From a checkpoint of a small transformer trained on Wikipedia: no biases in attention or MLP.
Each number is 500 + 40 x the weight over its row's rms, rounded and kept within 0 to 999. Layers, rows and columns count from 0. Numbers have three digits each. The size before them is the row's rms in percent of the matrix's.

# layer 11 MLP up, 1024x128, rms 0.338, rows 296-350, columns 0-127
106:459417427532504523492516446485454497466472496491487402540527561482548477526551524513473518477518539509514515436542455464456476562401544509450439530506518435475544505511451506500500432507495590451488511423501505504541582499577507479487480478525488436517482479510461503545578444511466442492544467478481556459485529499509482527417448495467549513516513517466477559437547486470503477603471
125:556452459424525463458521476503503497509488477530524475536469489537527500513531521562543460487465534488494497547502571499555526463534522540498454534471573433578536474553509555478483470492508541458472536519442438570428493493541539495570400546520490483597569518486503464505462520468537537473457524460490488514570490490498524516430530505495493408471469431595543501505464504470543402474496
071:541549559488475484535453516533524528437536427439443495466521497558494462511444498560490519529476565525473482538489453473473523440527541510562493449495454541491502513401494575485515497475471473497510477408547560481519467424456451580527533493577536537536512436561510580528505519501456516482472516518461582531484448448477484500493551482497491559533521571477495441464486553438493452473456
115:516563529474510502483453475476400590506457519506515504510501591517489476418545429569525468500494531497542471598446468418454416513501522476514479486435482415486499511501441516507584479515473513456524525522467461474509482589481477432485546435554489538527543550499530502548509481529549502522492489486479525471509468440599492550504489473470454474478472467497464483511437486426488547475472
090:508500542471424530424481394514440576517501560564461445494468511534511458516510513421564500508543491443532484527480474561527482471460460531514440429487472489515506415537557499440508545514450551579522469523508519521540517478544570584509482522497490474500488496485491482538563513538487529515481560515462467516543529490506513465467449474379537468478458491486464472479491590540579504490499
089:518484567499534469547494482503511493489542490530455550468477474513477503526578469509456532563556547465551527506520437443501456538453535485474555452428468430479532498493534470554471501509450484519537478505534532471493535499474527519471477493432489588511476506505460468487508577505464374450507461487515554524479539526445428464457520496445471512460369456445499467480539538455575437485448
074:471531505416553454504554549506505468520584486511525482480553521532522512553517444486493419449465483467481522497485504557462486537470534507488575452561516506520441496472518565488489544497519551455471472567569438428547522508496536542503416518498453513524475521578514532458489408508494522538462567542481558441518518482441461475484489448482483534456533570489503476512473448390486574502463
117:533443505389482564414506576414485487423428531467458499449467557429498540542495524520522443480517451492498509547565418538497504430486543502502446484468532488544441463525507569509499541514534469527529568408556497461487528488550553532478526536560513588482521486537532472487521491514502524560433493444485530546514482500515518543553508476502478517482515499529481570468484519473529480538461
098:518455465559498503454466421547587519480511474477485518511558532450528556473462521429475497478472514563573581516525529542471504512474517499557557465487525541516563600440504472464556503477568556489501601529480494481544445512566491442543516491495447557521474524580466479519457448534498490519539489474482495438496496518501484485571464475470550499572475454396507493488540483472458497483465
103:511458465505512538473537568511583484488529467512421512456511494512491505533479530448477486528494477458534454531463399540487496486498429473565604508502424452442503530465499536526590485469561528483501500503426524516473461512505448502480492504525542519491520442423521512438563462517506502452460453481501538522542432471438483497572380488518524472506470516478493506428549529434558452469527
035:551496487503497442438427519484520497501553544491489542498466479538426510454535500557495468487512504472517487464448481570530498464521441592473417522450533487569477521543481530516433531512521497518456464507531444543554486489449460508442572544483574497446493535556482515489475508503539401548457488486550435531546505448481419472524506458507411531483515445544525544521524392538493510533478
067:510505434590393465452494458531558536461554502427467511595513462533521488512461490543536480474474582484415519538532474463512476483489465509437484510524528528495486488536523474524471513458517524457439436498483502462520526468555541408528552510485408494510477512555560508457525508546454558547431489455497487501495467495491554472506481517438495506465562507493551508460449500411569513548549
108:491514535484495432555421503446457567490503524537532508443472540563469435525492587494480495489480503426442547459504475454551420432470515483526497479525517435500467475518459433482438514539537498432492516519458521495494554557494483520534506458444501551532489495468544530544565520460426488499490518553555507547504504500417402459469472543479461478550505510402576549484507484545541477529490
109:450505479524479464504546450443528542532519545500476495535546478402484509483513548496458493425503513501485508541516521472536572495510537556482530494533457424435557476523498481470480512464518506507498485535505560464577483524472595482469515496537410493553475437513574482564483506497405471495487587503526535548485572433486486500501483474472605557504552505455468578521523461561501458443461
119:514530498532491466529508502482488463457526498540530471472486540499507523505497423578439493468507548467513451477528491469502445540460420482516423521516458469491536500546455585512523510460500508535508419524524531557568516574564474535481519507568468509481484470437561431498531555533490523563481558511449539506577514462492535498569523503491451533538423556509503475602616522495549498461457
111:473518514506494520506529488524511479505541577484569493523530604468492454511494466452415552488519547473602507516451513529513552516538503532538477477557538383488421535545484506527514494542441519520505546491423594470583464521510541520507522496521448435480462545445544489543519517520487538520443521493403496411461534508498517551448513470504508527563544537506501460488490447548491497532475
056:522527509452475521436510537490545486488485578492500492539487521543489469475531475569419451479455463479484484465478498506519484568467531519451463476511373509485506447499463514468411518452544558626488498536539543426534533452498504461496549552583485516496427590523520536475508595474511459500496509510474532493504515447465523440520502515450546540428506465521531477508506538468448524466445
088:479509545504528492474439485470445473465463548511479571476497551467544533481497501484535508506484514504538455508477472569504426587447501450460549456427424495443448458448552542427477500439496502515570471423430504477483536456483434522513459518493571562439502526558463583494454548513500484479490516464417443508527451466480485517511425487503464538458534495451510504559551472514568504514514
110:507525580492451458460528491483510530569490449542556526535478490483539540525451498518543478408565523521536531527529475533515512462527435476569539497501499512456535502469446549534447522555480525480554546447467511564478501458601497531521431598495454482501523587458542506400461546494443460539484538543574525538492501504506391476486456540508475455497498494462495551529489476530493456489487
095:502511518452422544526478451500507495494509568516466533473526499566406510524537478541401504564438440510531500449497457538456492483462534483572438475444522509559490456527490453491429423517510532473474452431499444483471501551539473480556466535496466491458605511543558469464522487519522446502473515500390556485544487500535493516465525451530493517510481488466524542499520565520478586550547
077:409546475505451460532471529479482524438523520489545485475502504572468489508514501563517524449480469452467483493502503468492492521447511511543495511446603530519528486534527526595460503505563540534534511466480458514566523483461520490495506509533530527537506536464510557498474479544562510461517624551512528549580512501425367484465509585471476515548502458488547504497506559538477406445521
142:414495529461553534509485563502551554570470458527510497528481539476486475500508508518480528479507533508502559533485512608459520487529552450530492485574447465484508519458494448508573481470497571594509469485531514533534537469546518449516461544467468446503506481524540579527494538440502510499585508567493500522505512494491530474515442452418412486487615417504576471517532504557496485550498
086:550547549505485522539488459485491486480529578488583469519515552501564505528536502535499538453622606562562523519468473482510551440467558408477450470510495532512523443497480507527562487514479462440555498558526541548489502441547504545471504456436549505618535477546487539528480556529503556534487521528490515495469482535457533404526483520503519562507553534477467464502497495488517516493524
095:457562481440583431576610594573527492467571515536490479531476522480462486472514515490456506492513512460516548408463484504474501509515490513546537501428535474505480479524522456601510543521473513458482483467543472451564505518534462473451405548510498451519546532427489436493438517473478455508512528497484504457522483507501457517561475441514541521488396535540524553522533466541492507487491
119:487517505564512510448453603453525474422462503505458581523546530455449504565436459411541463503456549452518462591530495512476456496496520475489452491482495457610545511483479533489471489477498524527475494544489496495508559468521519531499490527499563487541507517517538464504534502459463488407400480491528502495530511483564560520461490493458470586478460572500507530525447483449487506579427
099:477485516470492467490448510526534486493550532494464464500492491481491527523458418575486466481479481523508520445431571497533445474499551477558452527466425473526558533513494486521618538489502528478512560552497538469479551426530500572557509479482453498551541491453452549541464526567491507566461532542468536571551450430540487515476618419498437472489448464530532508450516499528511525481481
102:509551515422560518558517462465506463500552513597488475529487556472548547457539467509508524484576486523452617500485511519513464507511475506470509516471435529518536571426528463496599445458526536529498547531537538555517433533563552593467481589456526499519457508518460478500494433473569541520445459498488481528491504463551559482465471432486535482489459514518480488527492444504523539511459
071:618531454542488525418469478527507449479495503552551483440553468524442474492489535467497482465447501525533496522464521522543515451474494464561480410479533489563511464475473464486494486458496529461478445463531483491507515459509483563518503554563522512473508435484565466498528480486446517519526449550470500450550521470488494534476452498542428553512508485468494544420479605431617412480500
137:474460532532481462454511531537480539498521510497511488500562510553494429535514472488495449529496540511528600477530442559516447411451570553549432477537493467507399437555500433571473483434528535510508453496484505471489451454494539556455519562472505459530572382530557478471531513479495487441446529483483473559481518522437564479457525440480512479458458524499514535498484509524492523454472
092:468481500502478425533519548507509530506530500522526510422534482477540554561475528487585500444475495465479567540481445478551528436493494523513521550538454494530502513486516487586409488435523559461553523562531607500479505389557508528479519526525531471502485570517458487495516487581485534510430504499493501465443430446489494490490588489545474541491486491509461463539467481442545470587463
086:520473502509520477487478384569516507513543548457471551480492420444491554529543455469488540539501572518488529515500484547542443541439542550505513554510504504455563500456512527469526522497600570501459583461511529538505575454508482430578524469452510521428482436521518460452502503537536418498542480489576496478506516485539485523518528425464478521449581484503483469483512466490518451548541
099:541496508448450502480557508518458519587563516452491521504523418524520496538504460543476431434491466449527477554501477445473480459500522575482481563531464525454500507505537536494509454495533459479553515495469520495562469453450446487555519495565494464419484474588542529511574566497446474411536500396468411462542557532436506489477493527541541486565510501443529464481501526477525488522485
101:590459448472527472536427470445510495528528507527494431523458449466475438493498487557517462466542538453584555460487458513429553474514465527459497489518444483564534503530528533489474489524506474435576523523523456505469446550504522441559483454565458494479509551456454514459511487466378497469459525452459470489488524522527500445481504529531484485630459489536481483529536539497559569524501
078:510426471488517480547508554519475589515433491563495470557480558522578497545484504506449488454547552508452494518384496506437519496488427546417501518481540412460523490457520526503532445492482527590518483544463480425495478460499491433429545529527457503464440526516516509546447521471487517467544487445510545464518452520470578521495495510468497495528500503444421490547462497444516486575487
155:471518517436544553498559385467436503463534549478505503506457564462473507526495493526568479535466503505496501492502467490531431426470500522505523465475589536531483503495516451544446497450554512477510531499430560503521522476481510420523565529529561501564512515475464502424502533476459454537524414489490454425495516543544503476414474488508570502497451466539434494476560478412526457452548
129:443496473573473477399546506525505508585493426541496539483513528506447543536493510480480457482529512561481532567558471492500467500464443521477434498478501500562550526468571547453487523416498456550449509490502533464507525499481542492452513512531528518473485577510485477540448485556470542542482478550464534500506505432448491507577522462486544585601477481522522522498624547480511556468474
085:489471466435530441481457562459544523541502493647522561454476548546515426504475527493467507502502583540554487474570491493520493500501460470468447529520525487553528556512474566493566478475521521507507488552460483498470499517493514474578542478561555538515450524506542397478534519474409541450409547508461515475499510477478490472475483506492487480545437606543470458481499476498547527500502
101:412549615481458554429500535516528475461448517590496510471498600507507420455540425528491507473453510492403517448477511528504476477518442525513543563481461479508534414489551480461469541498542577480490482516528456514484500453496509474539463508505479513553548485481459474504476543500556479490519539484485615496503520459528494490477478557507505566553515581489497466477557470522445502519454
117:479566562504431491518425484417491492434486395421564497480524522508474476542493450511521502495540508523477485492543487516427408500521551479473462474484428467515506510474543496501486473457540508571485442538470508514501567481531492462539490574471497505455476425504478549539546508530580526494470555517477537433533494515523470443492512515503431486489490540468599448431451569537512448500453
133:504555504538545477529552468527424493487398538499519537497494555517494500556455449491398439509541516490539587467484602551444503517473526502505491473448500447478532435453514581555462529593510458473547468497455621552530506486517540523536594509539465528493530471480457489530523478516476500537465541509481508516535549489463526507496447498494474463507519492485498566530546562451502526459518
096:508464508560442530474508544562480509420477525607488485559439507525550468455495522492490579518552549516547452549493538444466493527452457527492483468508576467540475537491564537503530543499505527428576468501465594472543505557492550500546466525485424472608469535442458501502492511472456528491457512411502511489503498516499514501539462465500510510578465526446505502514479495463511606483493
109:469525574501527497538559514497446506476507450545511469451513516419521493533459490481542435514456495527514498539512430448481540415460418540493496511502493468550494533497519547476471454485506559442510586439539527540457480465477510590569545541546498521600491544499553535538497516531439497452492522452482465521499536498513572516544411446483518466422535531569497552483421533505484504491469
107:478517511468434479539506491499490542489512441577499521486531493545473507467526467491437460419496516517534576491514451482406474482529515440492537531464414481512474503500492433459511526507496453559473489467522589578454529585471535549501517549461497546497489457525520563503493473550429467473458496467526562474478457502488428510500563511578452506462535572479514510582496549409508481509421
127:406514538468443467583430508446403481430503554557552479471544477434490523442458491431455476472502435498503421491459464509466538487517508558537502442506498450486456540521509454475497562475563491540498488503487450509500479494508507467509569498505417479503502482456499480476568464533484454545497455516434476541525465448477514516558463465472403555446491535500504519486561502496555423532472
096:511496502479489486391409477531478491588457493536440500489532457512499503522549508493568479534457506534543510562473531545478481542570457510473422443426471496445485510468478518520485504490492487461486504495521484500454524527512506546444493518572513584432517487590468429529520491511526521507422463535480499442486483505443564551456528498442459466587511428474596533473475509478477497557445
106:440408521545501465535453497418521498532513536456438481530530548494528577482517520532452478568529489474508493520499503504505504499529454466418432475503479505547529437536492554530613544531536511551505486595460504469534458520593500521468481559514500507472508435577505469514522472518426471546471425522487530554513499541554465491462508526524461495479511553418506506519464596489518485518438
086:507541566537476424497511525547489554538501457387551416488530471481520456511504425533522558552522499565573462540481466517447535499396484560487534532428516501505522505515514538547548492488566531548489518510487548503495462494513482525499479505419508450503469395502475466509533496525503444550413511449532517573494508461462501493591476469456469524460497516443479515440499540492517446465498
104:367482537516539571457438599500507596507544580488485514507503458500522486505490489518459544502490478443510557516553446484465451458569494542525441441458483587527467512495562495458490507520404439532460486530495461481565499515498516524511508463564448511466519470467474479518461539478457486503543474490420530503526507488484448529524479486455543479573537522478582550503537540448487480475476
098:477519483544535503441515509489506469544513483575508523528500505449547518466510486521503474461484510453509495604475456546497414485511500515537499514584446405505509539497601429462474479535547493505479430505525440459466548493580511474510524565470565494569434527535487443512487468431525527528451473536483467573493539504538456533476447472509577515547447520570552519474537564544550484503476
103:508533476493491534507529517494392478476518523454499511503532502482472454427557492485497481517560501521554538499466430537449508482490472496524518464531561461531538469495499453451397436433463479553472473509533512473428452561497531492428516510483510511502511429499527493510370554471521427540481431542512572503469500566505467523476485522543504508448448446494498584428572470495534447498456
123:556524515498475490467500518540565614532464602553592456483506506397492491503458508423517487485529485473526538537496514462446493504438555514530455490479461431568454578479549445506453487519508553447542482511558445542523516515486437515574489528505493495511507541589557505526520500494467529452480521475542430494511495489452483487516483488493479478508472466502603509475491551427452535492551
129:456551492452495547571477534473417483434451463492483449563555523534495392526530560478532545561550507491553538485516462523497473412460480489526514473583556497468539469514497543582466519445516508476470498491547515501505488534496493531490517447473548500550523497484521571508510567435464374431481511489554496530473507481516519440527492471545513536516528543481446557480492499547590486490479
127:520461537502555448535513634474514516457493498518511564488546423486437477541481513490568489566542528450521492552487458518553499457473442523542455549499434475502521461519523488561451513421521534527510547493518507470424534456472518556525481507515524526544500560537509472578525540467519479451451498486475545540462556519483521470514461464476552537418519555505518597533439533470478472584511
097:510456543517544496475460482531455473489549556489459472500518507525498607519509526571461514469501459540378465515464480491473493450511432490504478560524498526489503472548464525517454506465521445480498562445461525536562537440580547542515574461507474526525519452441599548462490521495507503511412408414519523526537503498538490506440482473464449515491519534539514447503566469511563538527539
087:537530499412535501509501512464517539495439558462515555521514597469458538476567470472495548480510496433545451435528501555511457528510535509488511502455495515505525499454506453541484465513469554500439454471535545462475536432486514535616505419469523463545510462463507562474480459488450542467520516487487490506554491570511529487449515466446486529541496468448447592493478575525558533404567
# layer 11 MLP down (transposed), 1024x128, rms 0.111, rows 296-349, columns 0-127
125:519465494463588560466440460472528496464510452518519495515499515453514392470493548526521523522500517543506509503581444434426388564433542529499449500451480476460504471482454522485514484538436562508501497471446509504467410486570512490430450460490539454469461524469449437505473456526471462476490470534516561526519514472519544514446428491487548436523540551545516521466482538527426484510533
119:458485519571445516476453533553510477464441543526472494448489484483395513509455542506482496516502520538409458474534450513473504614522510478509538520480498542447523510550565464500488505478496484536501443534504520447462513450482511459454428474482472483416447489487531556546491532517486433556474531585512442493485531507526472582518558530539456609520524510495567457467502547557504496490422
077:480514515454564493459478537528477551474480471518539508543544561483584520455539475471483519467546505554527518568488517549474571437481466455470431493418492571443511440449465509547539462571491528410515515503535513423515513488462520537507503506531509487493472555535527491459394515439485459495453547453548451559474534528516496471475499499499557569510423521510443572550547523505460556512520
123:503502493552438469526440532533530387521498565516505472485530481536485433451484511477570497555424524579514510516480547538452545543492505499526506521544519487481511524489496484449497511494501452533476508510507449548547534478533374506533514424464490444493464415467411507486488492460448518547508546551495522535436520486545472521442552532547460554536544598518491452524478512443435456477513
100:557447480473566482470532517475466653484464490471445503469458412497486491553528536503532519474622500441481487526486529524410510496454501448502514545522475450496475446533498528510500534517509518495472495491470485493421418548553584482531444502475527488441498501479553466510470462504503516487515473515485575510519485482529437492460528555557517515532507474489420538519543535565512406450503
099:454449584448512510478472461390472537520435459610520497544502525510490488555431521526552497393486493506538424528521485523486465463516516556531476515508603498550525475507483497475523542511471469505530497538527528527509434478493526517504473482519466484469540532570460570514456545465570457531506482473384489512520531532489507495507521581533493532530522514495459504524503553553502573547423
079:559457467468483484546506473449510537519502515500494463496526480549480450456515464491507494468426445508593496465490528505480514580496500531548528544475541390468533429509480492521465507463497468566573536467496453488508484481549479550465509509433519405428454468509439534500492432535430566470488533533459473578496518427461518539492489526493485608533556502488442452528518438504517458476553
120:488377476463428480530573545511549476571449506454483511492570518537434526518557423514473470450515467468511481469488460515498461508497476525418483533556496480549465540446588461476516512503536465497517474443523468513508467557498507492493480455469440519462492559552544553475487531537531553481487497503481437450522500424459498505480497561509446467489423451562439456477514433440547449487464
097:440451479535469488489485543549507469516475528547541473555449491530433485556462500541466537463457422505470531528522517548490479504418471504546544500507532488533466474501496479621507464481555507527505527411498523568454463532574616449474486525508567515471551496541543488520620526490491507548513454452569520469444526525543511449547501510457498468464562493506518486533525505579471482519523
124:470493521452512481483506526478489510473492426555562504481539420553481515519481575449505501550483477486582466538514511504480544506506492497535533606500495463402580524432543464486475543561519490435480440462519491487471477550526392500482529446432590485452543445461478495512509538482480475480521486620465502515536472497528461520501513491494527440483439500469575520504588503509502457478505
035:476534518477484560516560511526446517529331454559587509504465444543449498449500514466550498439573536544503474468519460453506479479462533492460449589490520538544479511490427457441517489572475458521418515443480457422518541501514438468492438470476488541507528487488523517469490448543498521546496505474532501494521490529476512520468506586501434461477558519463490454510542514540469527492508
065:439542560462507554477527534456463530395550511611504510455525499517591491507482495461583466531517498502535521474537503514565520459485522477456545527500517464403510496551435561485507532437496465509555514507494545526437466460531455551539498471549434520468512516519524513557481510432488574529562497521554495465489510451549523498514543476504494460478511456525433538475463609507480515477436
115:523491505475524497484460487444513533523441540510502467580571473523493506485472517555586534526466464487444466531465510507444541533498520490545523540501573586419503523465519537460465445451521494530508558528536509455495437454468449544545478497497454459456436597539511502394484483496499490534440499492452408473468434476466514508518521521573475521539510512511499498465529432498432508611503
110:501507477508558500548460535547504396519458517497490529452457518523450450558516510519523480471517522459483549546534543467507476550463493495452496489528474556538523325493545546566494527537486488446511455487463439487572429527464515551508535410473537548527567480454451507569516457514455514553555447461510557503437481475483544512470502525498519445501502479481473475567483465480494467534544
105:477461492508474552588485435526449517476463557467509577486521528479496480508511453549472541505582509541455480513443528505511485491513441550538520529478475526442507569484483500541528564504501532546485509553402480512485539563560469457513501446479507470513460498448468461478443536490506514517512514489580523481461435457443491441484411459544494418512500507638427470534522503492470429509481
115:479422520491506529519542527551475509521434420527521495560531586489460390485484477498460437470482531488541502499512480537495442482508520546525441484543485481432485435532450491482526472561429421480423520476443512513425541491509518488496505525503490469480455463481505497541513512477471545491434546517476462526555560511474475491498478506630471508490526561496439532401462527510532512548420
062:536519645542540544490509486465438457429440465567479436479497539465513606428478499501523506525594548556485469475530561564498524496515536492493516515536531564483524485462480489464553457471494488455440489504480497538494506453480495570534485496435546495517445529452519472466461457556456539455527589476498506462463476525532504513498516556464480573489521521498447422506540515541554504514495
088:545524474482506565455480484463496524564514483523426491460485481482494539509486523542473451518614539573535486523553443436481517500580490563522460529484549530560500469453480433463520430502505545491481471525507484537493517455493509496425401515495519547476505528522489509578528467534545463486540541518548587483515475504483534463535503502544491509461459599428519502527504549494506422591428
101:457542427500517512503488543439548434506513497454522468490473533508537504480455487512494500455497491541386510493500517457484554448527442491631547500436519532434543492468453477538463435459406443543488493523550519505515535460512433506478510507522600513490541522477429521523516510530517392483467481467519499437475446517516515437512504527503453591481491489462499446491471509565564470501499
095:476442520535516449482511493434465489530457514519518436473428502529495454479464562496518486549484552532541541475563446450519516569505526504516510414470487478563530464543521531515486399462516535446508448524535505524486493519516473518566537574475502520474482431579493488475446452511471467529507508450430506509424580561492585554483523496489443420521525543548516493520555445455510540515576
078:424454453543489584637554498542485428492485455477461541500425488468525557443499487493443460528467437482522519485525536475514490432493443564534516482486488520511461538523501482507489479483447479498504557496434455430510460465488498488469496525467537570552443526457548488569518495512456518475566489525446566483442474580467512489525517468519500507540542471497487547517505420539582538512446
139:443510446575504502602548531471575482495488465499508480457483429488457565524518578451485553487494517477464491488474495429484534473554566497426439521490485565521520489495497487499485555542436535478487453492530486522515545552455487412534437514465506519526455389524560576513454467486503520444486598541501532536491488522511573513559507546503461448433498490448510476538471479510496465529516
081:535470503492590516534551510499453501595565491509548471510515492543535477568533534494509474409425556479543504491516514474498472463497537426513453523527427494466516496497507518418504398454453531515483486508514566445487489496504423510492523439467507521545487444537472476540475458489483521560466513425524519507485538584496458599463545518448553501537516487467429459557549548536451516493533
096:498577531500463374621523631478514519436442465491476463473472477476522527478610483518560497536457486516534507474555499537468493463462514520528478510428521494498498494493581522571512463542428538486552457435559545525440481488519449502513427535468514474516511467521573502521481447447518517486518497473513521558468532477559472556508499446477490472500489523511552477514540490477476492514492
109:433514543539467501602525422511485478411490443452508476479458474477413508521491498504565502529525512527451497522555496492494497508510465513512528466586473458486529482457472488524592517591526468503500492479531509543500503440548491451501530487435521480571481488480473474421497465486449483439491519479442366522433484491484479525531511495528446430489513435476522472467511440519532561527582
114:484529478494484505556514503545449560565519492512563400508548473481472470523484451486432487499554541545498453535537534485434459488466591534500484493471473502449494442564501449516598498445484535523538479434478496454493517436478447568507520441481489526445506457484428551574457529496516488533513489500564556545436489462495471504555524420476519540469531515461475405459475515554511470492450
109:544479395528452538502479538445495419439519443479447452551511526490481467526508524512530550547481507548471534492485419541488468449548475499451509492487497463476542570499473515454516477509548435520458573501478501533528521482544491538419497567530579534525569519478469469513531533423474422548476484576488488472533508548533468507511513429542486517554486494511469539462470409426572460525496
084:506505556491490487435486480543448452472492518500467458469570495588478496504508506483479515558491480510487501389530509456581493536486512463539530544460440548455535551505543481496456482577531408477515545438490479476496485544486460558523557422483516475434542479515484566501502558640491440522497430521490479548514503469577452492487549480503467523540486457493550462493573509481458537501521
121:484488412482439548480502539614486517409501500503530587457528554460485625462483523490457473492560454453541483482497510520491494504470467540449503530468500508566499590496549450503560504535517446545545519519471463529552456509447494469481578489480573535493466507463511472455502488491478494424539456501480550498502536398540529528504485555504562482478448493569516467502485453514507457465508
092:471430470569419497567528503530465401446536568528443517507557421458471493546499415499549575545487509459446481492501478530520564526481460516491519530519481489477539515526476503560549511539534506520469492439474505467512473495464467468456483494492482464526513481439540420567552496558510481527484471459452495396519530514437509471463525486511526481486480490499431564534536431535510564533589
078:497450516500429534539423553480444528415409495542533496499510509440580455535535497500536518536498481505549513428559463463456549481463554531490464455496465439502460472477511523548535532495537434497522492456547484420474462464513496443498456474506567464522545480482458494573545491449442543560510492473534468501500489538495552527517429475502531503570489534524464492406510573463500431568515
109:491475461396534548537476550543483400467465460522418567504481524471484476484448468499461534508498550519487527477502509522503431461543472505484511450513540516532539605396476505465504502490492387467563484498442525530563490485528509533550489527520549486515552489592504510453456504511506470451529516447512502547554546531422469448437489479512537463503507483503441452497476484447567452485526
100:465519469527548480553482568491463556488536541489460530456467570589423566514487412481480492487530470512519442482552512508539462459508471439433465469508440579517534517485512446466529477434500469471525497463479530528510495515474469510541481551459490591532483505529490546496478499505565487484532484581507446589428518512404601504527527543505526521476497532490505419462519436466537482494538
085:472544494483460510517482506524551496440460503578507438448509527534524469482444504502477484485503546603475542473578509485404476515459470518590494473570597526472515519492486534487519438454506491494475512531531583588452471508509542540448467467477492467475592533496500536478461456460434484559449481503522452477479546571491525481451522477509552492498581574443528454480509558484518470540516
165:474519540531464514523517533520500534534509478466522454454461590459527547455467479510527480535479440482531483514455495486456517475498510534502465479454481530538515446509495474463510539492462403482512502482523540520472613474521484326513437534526464491515480512438516599523463525519492521499458604479458489501551524521527526564504457547473454538472479501457492485462428555493535605491482
123:545487537553513517547499523546440556516453551436457444521470496495579481451512468502534554541534394545537490508516539480502535514480501455480456470470474534580483458470441539506386457470481525487565520497462421510443460441463580463520466545520432520544451539465492490546525484490435497470490501518541506431489537530504485460461533529525447469460490444521525545514485459446487519455583
089:473521452469458458541557449496469501478460446506483493506545467494470545498536553464516540519444474559510463547505533474505491456497458481538470442515505546480506512474493439486533529506477513451474504520447581514476560468448462497588590557435583503443469445478509543459492510457473485497433541470459528470528567540446440511572441427507562420462548479536502508530466502446565544518568
106:518478538570402544444480546537532487483522481490477569502475584459465574548443513567466522532445479479453530490434444468480464490496531576491512475454488552522570542495507499543509521468548431545527450493541571470476469506561503468548450502512525491519488500442465497602481549494511480468544538496470453550526513429500519540498495502433479588494535521500462479501494446535427486427543
104:506539465398534502447489427457516496501536457539531429536486490515445500493493490502517453513600561482545540536563551464458464582387474524479500434498520496478560455485484541559478467530455500504547470462551531464524490536504543526535518531447488524518498569518449505525527495505513523543524497413542526456517543556430413499494492493495513493490565471478489485523627440487506488480500
139:563543503584543511563506551521424448559465521479520509483484536515477481510506471483441531494457480529530564482465562608514508499513531460526559505512438521492541453557498504592481413551490416560479525534537433464498477450422500514462471495533502534534523530512445517530566421509520487543521517527468463539493524589530481496451490481481489528497528463568486463475508420470544489428503
107:528447483473430522493495430572506515539551448523484497547474502514608431452531362512488514523490557501484529563479536511488508538483451493542482593552532500474450607457555464502514470464516528448442511601486546526502545573478541480458498462490580479492469504494512507473513515497476514493538478435494457461442527484471488489556481489502456532564498456470513458508500475524528514438532
103:470513500508470516548367493509444426520549465479456477449454507531448462503596459541475508479505486527421500559445495547501532508588428502490560501487527515476500489494513509467504515512501512517498437446511512528490449471484507597547485461525528548471501502503593515552525507471493483387503477496527514557402497442478471459517509521529447556439544530526449479568484494438477484522465
105:487480452520491468468508492448413503529461457507481543505478520527567459560516521499525514478438480503434514524541501536510537516494529445507499509476482492518593516435470526507513427514511514540543432449563500424450475452414518539456512459511487506404476563488486481421508529558470450550558465518499481520504480520556436566466468504444422475499447423546496394432466517502493503517493
109:547536490508506478413514500530539479627510545494451521479424547519602510520482463514494522459481522556414479521448578506550438542549518458512520486502548454406520494488476455470500457540430460493487490475464497459531532432413472450505478526508442495453390477459501495455498431470533499535545524462538461497543523579468497496476540499480532514498450477521547479462495482461480524501497
094:523463512481475483493510553522504512525490459502488493465534538483514450498509574520477485465503493501526500515577437528484558506486553513546421521510456485520463513508452590483471469553521509544423478497525622511516543470454505476521452586474502554471425530457540527537471438440537500516564576531497532514552566445540520574522511494518595498494500493491550454456503616537550551514484
102:485568446569461521516489494494524519476489481605494514505468495422492534455486545505548402480503497500383438605485473491463460515536511553563471453551492515478462470585480539502477550468492503477481492569522471537559525500463503443431494507488518484481455504480531459546485514419453480459493495513548406503501560449477531462502530449517501513481540536456548542519536447552509514427473
084:477554468515461556509492500466540503494508501560475469407420512530483510517505488440514586501473476476443498472511553555511486496566498434516565594509493484532437506453525482538471538479546459453491496490453480550522508523543495483518426423463572520480484476509497488454463507480519565505530476494429419527528460453451482477607416457499502543501477454513434487448492471508420529501582
108:579505492495520437447544398537563581529444515500453503481507439477558454505512509484502505528535544518581485530452565569447490532467557411428509483523534540515495489513499538531484536500424479563500476566426506554430492503473530532492505528520487540434469451478455514512495440549466549556490510501527538465534562510519527562528532565471508468470550487554472550462556457527516521476510
104:461509422516457506501461487513517528496368528472494632536525519472512456479475490568497496504491532487492452496427533481456463552524465483537523552498477480531540509553452519531466576536534462427463504539443547495506424528506481565474503470511550466618515522491498476517412470494457519560485474530522472506475477507505534446520574525475505510488549517516516498591541447557543493453477
106:420443568495629505464450509410518527555432449489513584466489479498488495467482503528509471497542477489498394589510556437503571497539527516528476522436547467532525438526449542534525530473504480507511495475472492553463491465506492473499448514465518498488505474490482525514481471478524462566474432491376522489543490485463490529481439544530532561461511483519524475520428523532572522481529
132:416551502594489358455427489436505556488471526478547544526463516482440442494453586530507481553475533513482528500512436512452477513513475508502527454522490500485530562501458441508502547565506565518417486527531518490437514478502471491524463543504536508534504524490500494567571483492555511474534450466535427472502512521487504441502475506539466490570566463533540527536472511489505585421517
119:565530486445542484485468537466508475502486519489518568559449536517513433520445578491519535508491430452500440520463590474509451564558461563493472526573525464479523467510485406495514558499504490531556518505465507511501452522516401541493514446480539518483484517524438505570529548493578422564498467516506459407490529545463503440483463464502460534494577488560554492489491492513482576493515
114:417457530548450627610434433509476494478545417491508512495445494442448531498509497432521472534498506494473582538463509498505516500493398527494502506565520529482543493538506500524486539539535496489468532518526494514482450464508488447489525470456532502546545476484527515455493438543583522470450486470512436543475563489479508455502488449488466476437504517512493471520470457516515554587608
083:429571403530444476611532537462479540513471497552523531505520514502502470480479538505505533496513427592552484502518586480551538546486569497445507452452465502459501466509529476506454435495496499504508524523572519457541441538478423550520507487478493534515492477474543441536540465522563531517513591454485443544546467481490498413504540535551527502441513498512437427501471530450469475468519